python train.py --n_layer=15 --d_model=96 --n_head=3 --n_kv_head=3 --head_dim=32 --d_mlp=384 --vocab_size=1283 --activation="tanh_gelu" --norm="layernorm" --norm_place="pre" --norm_eps=1e-05 --positions="learned" --qk_norm=false --attn_scale=0.177 --bias="all" --tie_embeddings=true --parallel_block=false --extras=["capped logits"] --init="normal" --init_std_qkv=0.0631 --init_std_o=0.0 --init_std_up=0.0631 --init_std_down=0.0 --optimizer="adam_variant" --lr=0.00343 --beta1=0.9 --weight_decay=0.047 --lr_head=0.0244 --warmup_steps=398 --schedule="wsd" --decay_fraction=0.802 --decay_shape="linear" --final_lr_fraction=0.1 --batch_tokens=32768 --seq_len=128 --doc_mask=false --train_tokens=128300000 --steps=3916 --dataset="wikipedia_en"
Each number is 128 + 24 x the weight over the matrix's rms, rounded and kept within 0 to 255. Layers, rows and columns count from 0.

# layer 4 MLP up, 384x96, rms 0.123, rows 231-262, columns 48-95
[[129 168 134 139 141 135 125 119 124 129 147 124 140  91 116 116 147 118 126  91 150 132 133 103 113 123  84 101 130 112 174 159 114 155 108 156 166 152 138 146 111 145 144 146 129 164 122 112]
 [ 80 100 130 130 179 152 116 106 135 117 143 127 130 151 117 130 136 125 135  98 129  99 114 147 105 125 141 152 145 138 119 148 145 121 115 102 136 138 122 127 205 132 102 129 132 140 125 114]
 [136 168 162 128  98 182 134 131 170 118  90 171 114 114 122 100 143 117 140 134 145 162 138 116 110 130 156  57 123 109 170 143 121 127 112 155 130 152 178 127 139 126 154 132 112 134  72 143]
 [112 153 112  98 133 110  90 178 132 108 108 123 149 103 119 139 153 150 133  79 188  85 143 159 129 136 138 151 136 150  94 148 123 143 115 131 119  91 143 130 133 144 102 109 156 151 109 178]
 [ 93 148 153 117 120 138 106  87 146  80 117 119 132 102  83 135 163 127  96  96 192 147 105 120 114 118 148  55 140  73 182 144 181 111 165 160 141 109 115 118 123 156 138 118 144 142 115 143]
 [112 131 145 110 105 125 129 100 151 113  96 121 136 128 117 117 140 156 134 103 147 126 108 139 107 115 113 140 115 132 153 161 138 135  91 143 148  98 122 141 136 159 150 149 110 142  97 125]
 [110  88 131 153 133 140 114 114 154 104 105 151 152  92 128 152 119 177 131 111  95  95 132  92 133 155 122 118 120 181 131 155 100 147 128 124 164 118 149  74 128 108 117 133  89 137 164 123]
 [110 118 124 132 124 124 143 109 142 118 199 163 134 167  92 107 168 136  74 116 137 159 108  87 138 131 106  86 123 160 139 119 164 127 174 143 167 154 138 137 135 160 115 156 120 135 147 153]
 [136 121 130 140 176  94 122 148 154  94 105  89 139 121  98 125 144 111 100 119 123 117  86 145 121 141 108 149 122 173 120 150 133 172 125 119 128 143 138 156 123 139 132 124 138 126  96 109]
 [108 163 133 122 138  94 124 128 185 112  85 155 159 116 118 147  99 121 143 125 130  87  91 135 102 122 130 133 118 125 126 145 113 140 136 157 174  67 150 160 124 114 138 116 101 151 136 118]
 [116 156 122 103 131 110 109 154 158 115 140 107 141 155 155 105 123 110 149 142 124  76 134 126 149 181 117 161 139 134 126 120 115 174 121  99  82 145 140 109 131 119 102 145 110 145 144 119]
 [111 160 122 160 176 163 131 170 131 106 129 135 130 148 131 105 112 159 130 160 104 162  90 133 149 115 116 147 140 130 121 105 117 137 160 109 155 127 134 124 136 147 123 108 132 115 120 111]
 [110  86 124 119 142 152 149 154 153 136 124 130 112 102  94 174 139 167 135  85 132  73 162 163 150 138 139 165 128 135  97 110 123 143 119 113  72 155 178 119 123 136 118  84 121 124 110 157]
 [125 148 100 128 121 158 142  99 167 126 140 145 146 144 117  92 118 181  88 119 136 131  95 123 120 136 131  95 120 118 143 161 159 113 150 121 151 109 146 138 139 129 137  99 148 108 131 121]
 [125 202 120 151 138 134 112 149 133 144 116 150 158 103 125  95  87 135 124  86 195 114 107 148 119 117 140 152 151 113 132 140 134 131  94 143 122 120 163 152 126 120 120 120  91 152 123 125]
 [124 136 158 141 149 134 117 103 134 194  96 148 121 156 151 116 178 166 132 150 153 114 119 133 124 168 101 145 136 134 113 107 136 148  99 137 120 117 127 106 126 133 120 153 152 140 132 116]
 [111 126 130 172 141 128  97  77 101 136 102  78 144 100 145 175  78 180  91 102 128 172 116 108 149  99  47 148 126 179 134 137 170 152 107 117 113 147 130 113 132 115 128 108 123 141 139 154]
 [114 158  89 136 159 141 112 141 125 123 128 161 127 144  55 152  45 132 148 129 136  96 136 132 143 160  53 140 141 133 108 148 165 134 140 127 153  93 150 112 104 184 133 108 113 153 120 119]
 [124 154 101 152 161 139 128 136 101  98 135 135 155 103 115 125 125 127 121 119 153 141 143 134 128 137 151 134 105 165 105 145 161 125 110 122 154 140 133 140 143 107 114 110  75 149 116  90]
 [103 127 122 101  95 117 151 136 140 114 127 112 123 103 126  57 134 114 103 131 118 147 170 170 125  94 107 152 145 156 123 174 120 144 127  85 109 143 201  90 118 120 128  92  79 139  87 185]
 [118 116 104 199 140 121  81 116 116 131 154 117 168 113 131 144  88 136 102  97 137 114 146 144 165 167 127 110 150 146 120 137 107 145 136 113 101 145 116 150 123 152 111 124 123 124 157 100]
 [139 133 203 124 152 109  90 128 101  90 168 132 159 152 163 101 174 147  94 104 118  90 135  90 125 122 131 154 123 135 177 137 149 121 129 112 134 195  86 144 123 154  92 108 160 121 117 115]
 [115 121 109 118 109 160 125  87 155  97 109 110 130 140 115 110  99 140 119 131 152 176 110 161 133 120  89 154 132 140 113 122 153 132 129 216 109 128 155 115 154 118 101 128 104 125 138 165]
 [128 198 140 171 146 174 108 128 178 126 114 125 135  86 156 142 109 109 150 118 175 108  97  98 114 135 154  82 118 141 145 124 164 112 118 170  89 146 135 141 138  71 140  87 129 106 131 155]
 [105 121 147 107 147 179 119  99 149 147 108 124 150  98 107 153 137 135 170 111 175 113 106 144 121 131 126 162 139 162 142  92 131 172 167 140  84 134 111  95 128  98 100 132 148 159 117 101]
 [104 135 156 178 129 154  83 131 150 143 147 176 117 121  90 130 135 148 149  98 148 166 116  74 126 150 135 144 103 119 118 150 151  99 152 145 154 155 197 151 136 139  89 139 112 165 127  96]
 [101  95 157  94 145 132 103 120 124 133 127 156 154 192 167  98 100 171 110 118 175 156 103 141 152 128 136 110 122 159 133 105 138 118 188 138 145 148 124 104 151 127 125 147 124 149 132 111]
 [138 142  91 154 116 185 112 163 147 194 120  95 142 111 103 108 107 114 151  85 150 127 105 135 129 119 146 131 126 155 127 132 113 176 152 102 107 107 120 162 141 122 116 144 122 135 137 110]
 [108 102 145  97 112 123 133  97 104 126 102 150 158 139  95 140 172 113 118  73 162  94 152  96 110 160 127  97 131 107 150 151 133 130 158 163 151  94 155 120 121 149  98 139 133 137 151 135]
 [140 111 105 130 127  94 148 114 132 118 127 124 167 124 129  87 120 108 123  79 135 150 119 134 169  88  89 142 129  99 160 135 126 134 140 149 149 171 111 153 165 123 107 134 100 120 110 131]
 [123  82 146 160 132 123  96 157 138 111 133 185 112 161  89 141 145 136  72 142 104  90 157 115 136 156 152 113 136 110 121 138  96 171 110 123 114 135 148 114 141 130  99 142 109  89 130 178]
 [134 139 141 117 106 160 121 114 112  88 106 149 131 106 128 141  93 104 100 110 173 133 119 134 149 168 108  93 153 160 206 159 116 137 115 159  97 105 158 128 154  99 117  91 124 171 128  91]]
# layer 4 MLP down (transposed), 384x96, rms 0.1, rows 231-262, columns 48-95
[[109 141 143 171 102 141  84 156 143  66 117 107 131 187 128  95 123 150 146 115 135 122  92 143 122  87  96 112 139  99 130  89 118 107 136 113 146 110 154 161 115 146  99 116 147 162 138 135]
 [144 106 148 101 122 151 145 142 135 108 107 109 108 106 114 129 145 153 141 103 143 103 119 151 115 129 143 118  71 110 140 138 121 113 133 134 133 136 151 145 118  86 144 113 147 138 139 138]
 [ 79 118 114 156 137 107 171 146 100 162 120 151 134 139 139 110 162  76 109 125 141 139 133 136 145 141 111 161 141 126 108 160  94 155  98 148  94  79 109  98 110 154 151 131 135 115 182 109]
 [142  99 141 131 150  87 123 127 118 109 144 152 116 169 102 138 124 104 137 102 132 133 137 158 169 153 146 111 129 131 111 119 115 146 175  85 114  89 101 107 111 143 135 129 177 131 139  85]
 [129 148 183 146 165  77 121 119  97 100 102 112 133 106 152 138 105 130 144 148 124 139 127 157 141 111 154 148 130 120 127 112 180 181  96 115 100 200 209  85 120 104 107  62  84  94 123 106]
 [116 109 126 150 158 114 116 144 115 109 136 117 136 148 145 161 137 142 136 143 113 131 149 116 110 102 123 112 164 116  87 116  96 141 112 134 110 111 109 111 151  99 104  81 134 164 169 105]
 [132 170 142 108 140 138 165 126 109 148  79 143 139 100 140 132  96 139 119 124 110 131  88 100 117 165 103 119 135 113 163 124 126  93 152 113 131 130  92 123 103 147  99 122 123 102 142 118]
 [121 123 161 117 135  80 119 151 129 150  76 128 120 110 125 107  84 124 165 151 163 103 128 165  98 117 142 131 103 137 127 141 111 114 116 182 132 153 151 123 116 144 108  75 140 105 114  97]
 [115 133 100  95 117 110  77 137  87 158 161 109 156 151 107 181  96 106 145 139  93 144 134 166 126 137  85 137 149 153 114 136 160 130 114 111 102 122 173 127 116 154  76  82 165 156 133 116]
 [152 149 135  93 171 106 113 155 150 131 134 115 113 129 125 105 118 140 120 124 124 128 162 150 115 116 108 112 138 117 132 125 161 123 111 168 147 129 113 147 123 139  85 158 126 117 115 150]
 [ 99 119 136 128 127 115 132  92 124 146 136 138 181 134 104  96 111 131 137 124  94 161 142 126 158 118 134 143 106 154 145 103 117 142 120 157 102 157 160 131 142 111  97 137 116  82  94 157]
 [116  92 110 135 135 119 140  88 155 116 160 163 112 122 115  77 158 142  87 131 155 107 140 146 136 156 131 130 145 113 135 100 136 132 138 164 108 164 105  66 128  93 114 189 173 173 146 105]
 [143 138 124 119 140 141 126 151 112 186  64 121  90 144 137 118 126  91 163 132 139 132 106 126 141 150 136  93 126 121 159 158 133 105 107 147 142 126 147 138 132 116 145 146 175 132 157 128]
 [116 176 143  98 117 120 137 115  92 105 138 113 114 150 117  84 143 102 179 112 115 100 120  97 116 136 143 157 127 132 152 104 152 109 137 149 151 128 133 138 127 139 131 146 105 135 142 134]
 [131 121 144 155 149 149 115  98 118 132 124 163 138 132 161 115 114 152  97 128 147  75 165 136 114 122 165 127 155 112  70 105 157 103  90 163 104 153 139 128 138 121 145 112 170 141  92 131]
 [124 131 124  89 144 119  98 100 163 146 121 141 104 176 126 101  88 130 170 101 112 157 165 114 128 124 130 117 129 118 116 103  58 144 156 107 119 135 140 110 130 166 142 123 134 134 132 130]
 [102 107 118  87 129 142 107  86  80 116  87 103 124 145 169 162  21 152 116 136 129 155 130 121 141 110 156 136 161 150 203  98 108 136 118 154  97 132 119 115 134  83 156 113 118 105 131 145]
 [126 137 145  92 124 129 108 119 125 158 144 121  87 141  90 142 174 129 100 164 128  99 138 143  94  88  94 105 166 130 119 116 113 173 122 173 139 128 124 111 119 159  98 164 123  99 104 110]
 [117 152 118 123 122 126 137 108 161 117 128 131 105 142 157 124 146 115 102  96  91  97 151  93 119 132 120 135 120  95 131 136 117 125 131 130 105 122 112 145 129 148 150 110 138 122 125 155]
 [ 83 139 129 106  97 158 218 130 125 104 169 140 110 158  87 147 125 106 141 144 130 112 185 118 149 117 136  92 148 101 144  96 146 152  60 140 126  99 178 129 111 124 169  95 122 158 114 126]
 [136 153 125  94 111 122 149 154 145 154 157 132 132 107 126 137 113 129 173 115 112 107  73 151 148 125 143 130 139  88 126  94  98  98 130 133 128 132 133 120 123 109 141 123 145 133 165 117]
 [116  98  99 100 163 103 184 101 149 123 136 132  77 116  98 117 134 154 149 121  91 173 150 125 120 143 130 166 119 153 101 157 120 138 128 105 101 139 163 161 104 114 101 127 104  73 105 125]
 [122 120 125 150 104 135 103 146 168 156  97 123 162 173 131 129 119 114 167 120  93 126 126 108 185 102 102 108 137 134 141 140 170 126 118 120 128 150 135 116 121 107 124 143 157 145 103 106]
 [ 90 126 114  98 142 106 154 129 101 156  79 104 107 132 126 110 127 101 127 137 105 182 147 147 138  59 135 128 132 182  86 127 154 142 141 122 140 120 134 151 129 173 101 146 115 131 119 113]
 [105 120 136 118 153 122 119 127 107 115  86 115 153 113 131 134 118 107 136 142 122 127 109 104 103 142 136 123 139 113 106 135 123 125 165 174  94  95  77 110 121 105 147 134 148 129 150 162]
 [118 157 125  67 132 144 138 106  53 134 105  92 147 133 107 123  86 102 152 120 124  99 169 177 162 112 122 131 114 143 100 100 161 138 106 149  88  65 122 125 122 119 162 127 119 115 166 116]
 [110 115 137 110 156 155 148 101 180  58 124 144 163 136  94 132 140 111 134 152 108 119 105 112 115 129 157 125 158  94 164 132 146  86 103 149 129 122  96 115 126 117 145  86 159 120 102 130]
 [123 148  92 167 138  96 111 131 103 137 112 116 115 122 140 112 123 143 146 156 105 137 136 107 111 122 113 147 178 137 108 102 165 157 156  96 102  99 143 128 137 132 137 133 138 150 121 105]
 [ 97 107 125 173 153 127 117 118 182 162  57 116 142 109 118 143 145 114 157 148 152 120 122 106 138 119  97 138 134 145 133 162 138 132 101 100 110  86  93 100 120 123 131 105 110 117 117  93]
 [115 110 107 138 135 126 135  88 132 124 159 127  85 115  75 131  90 133 115 101 144 113 106 129 122  93 116 124 113 120 127 152 161 156 156 121  88 128 115  94 135 144 105 110 129 117 134  99]
 [121 127 111 124 138  83 177  85  96 177 146 128  98 125 109 113 123 127 126 123 145 121 123 165 109 170  98 151 104 157 108 144 172  96 134 177 109 158 125 106 111 183 116 153 149 182 133 127]
 [127 128 107 114 161 141 139  80  88 134 153 144 157 118 141 145 143 125  89  92 152 112 111 151 101  88 145 162 179 114 116 116  82 118 117 147 100 112 123 100 118 159 131 169  95 108 124 102]]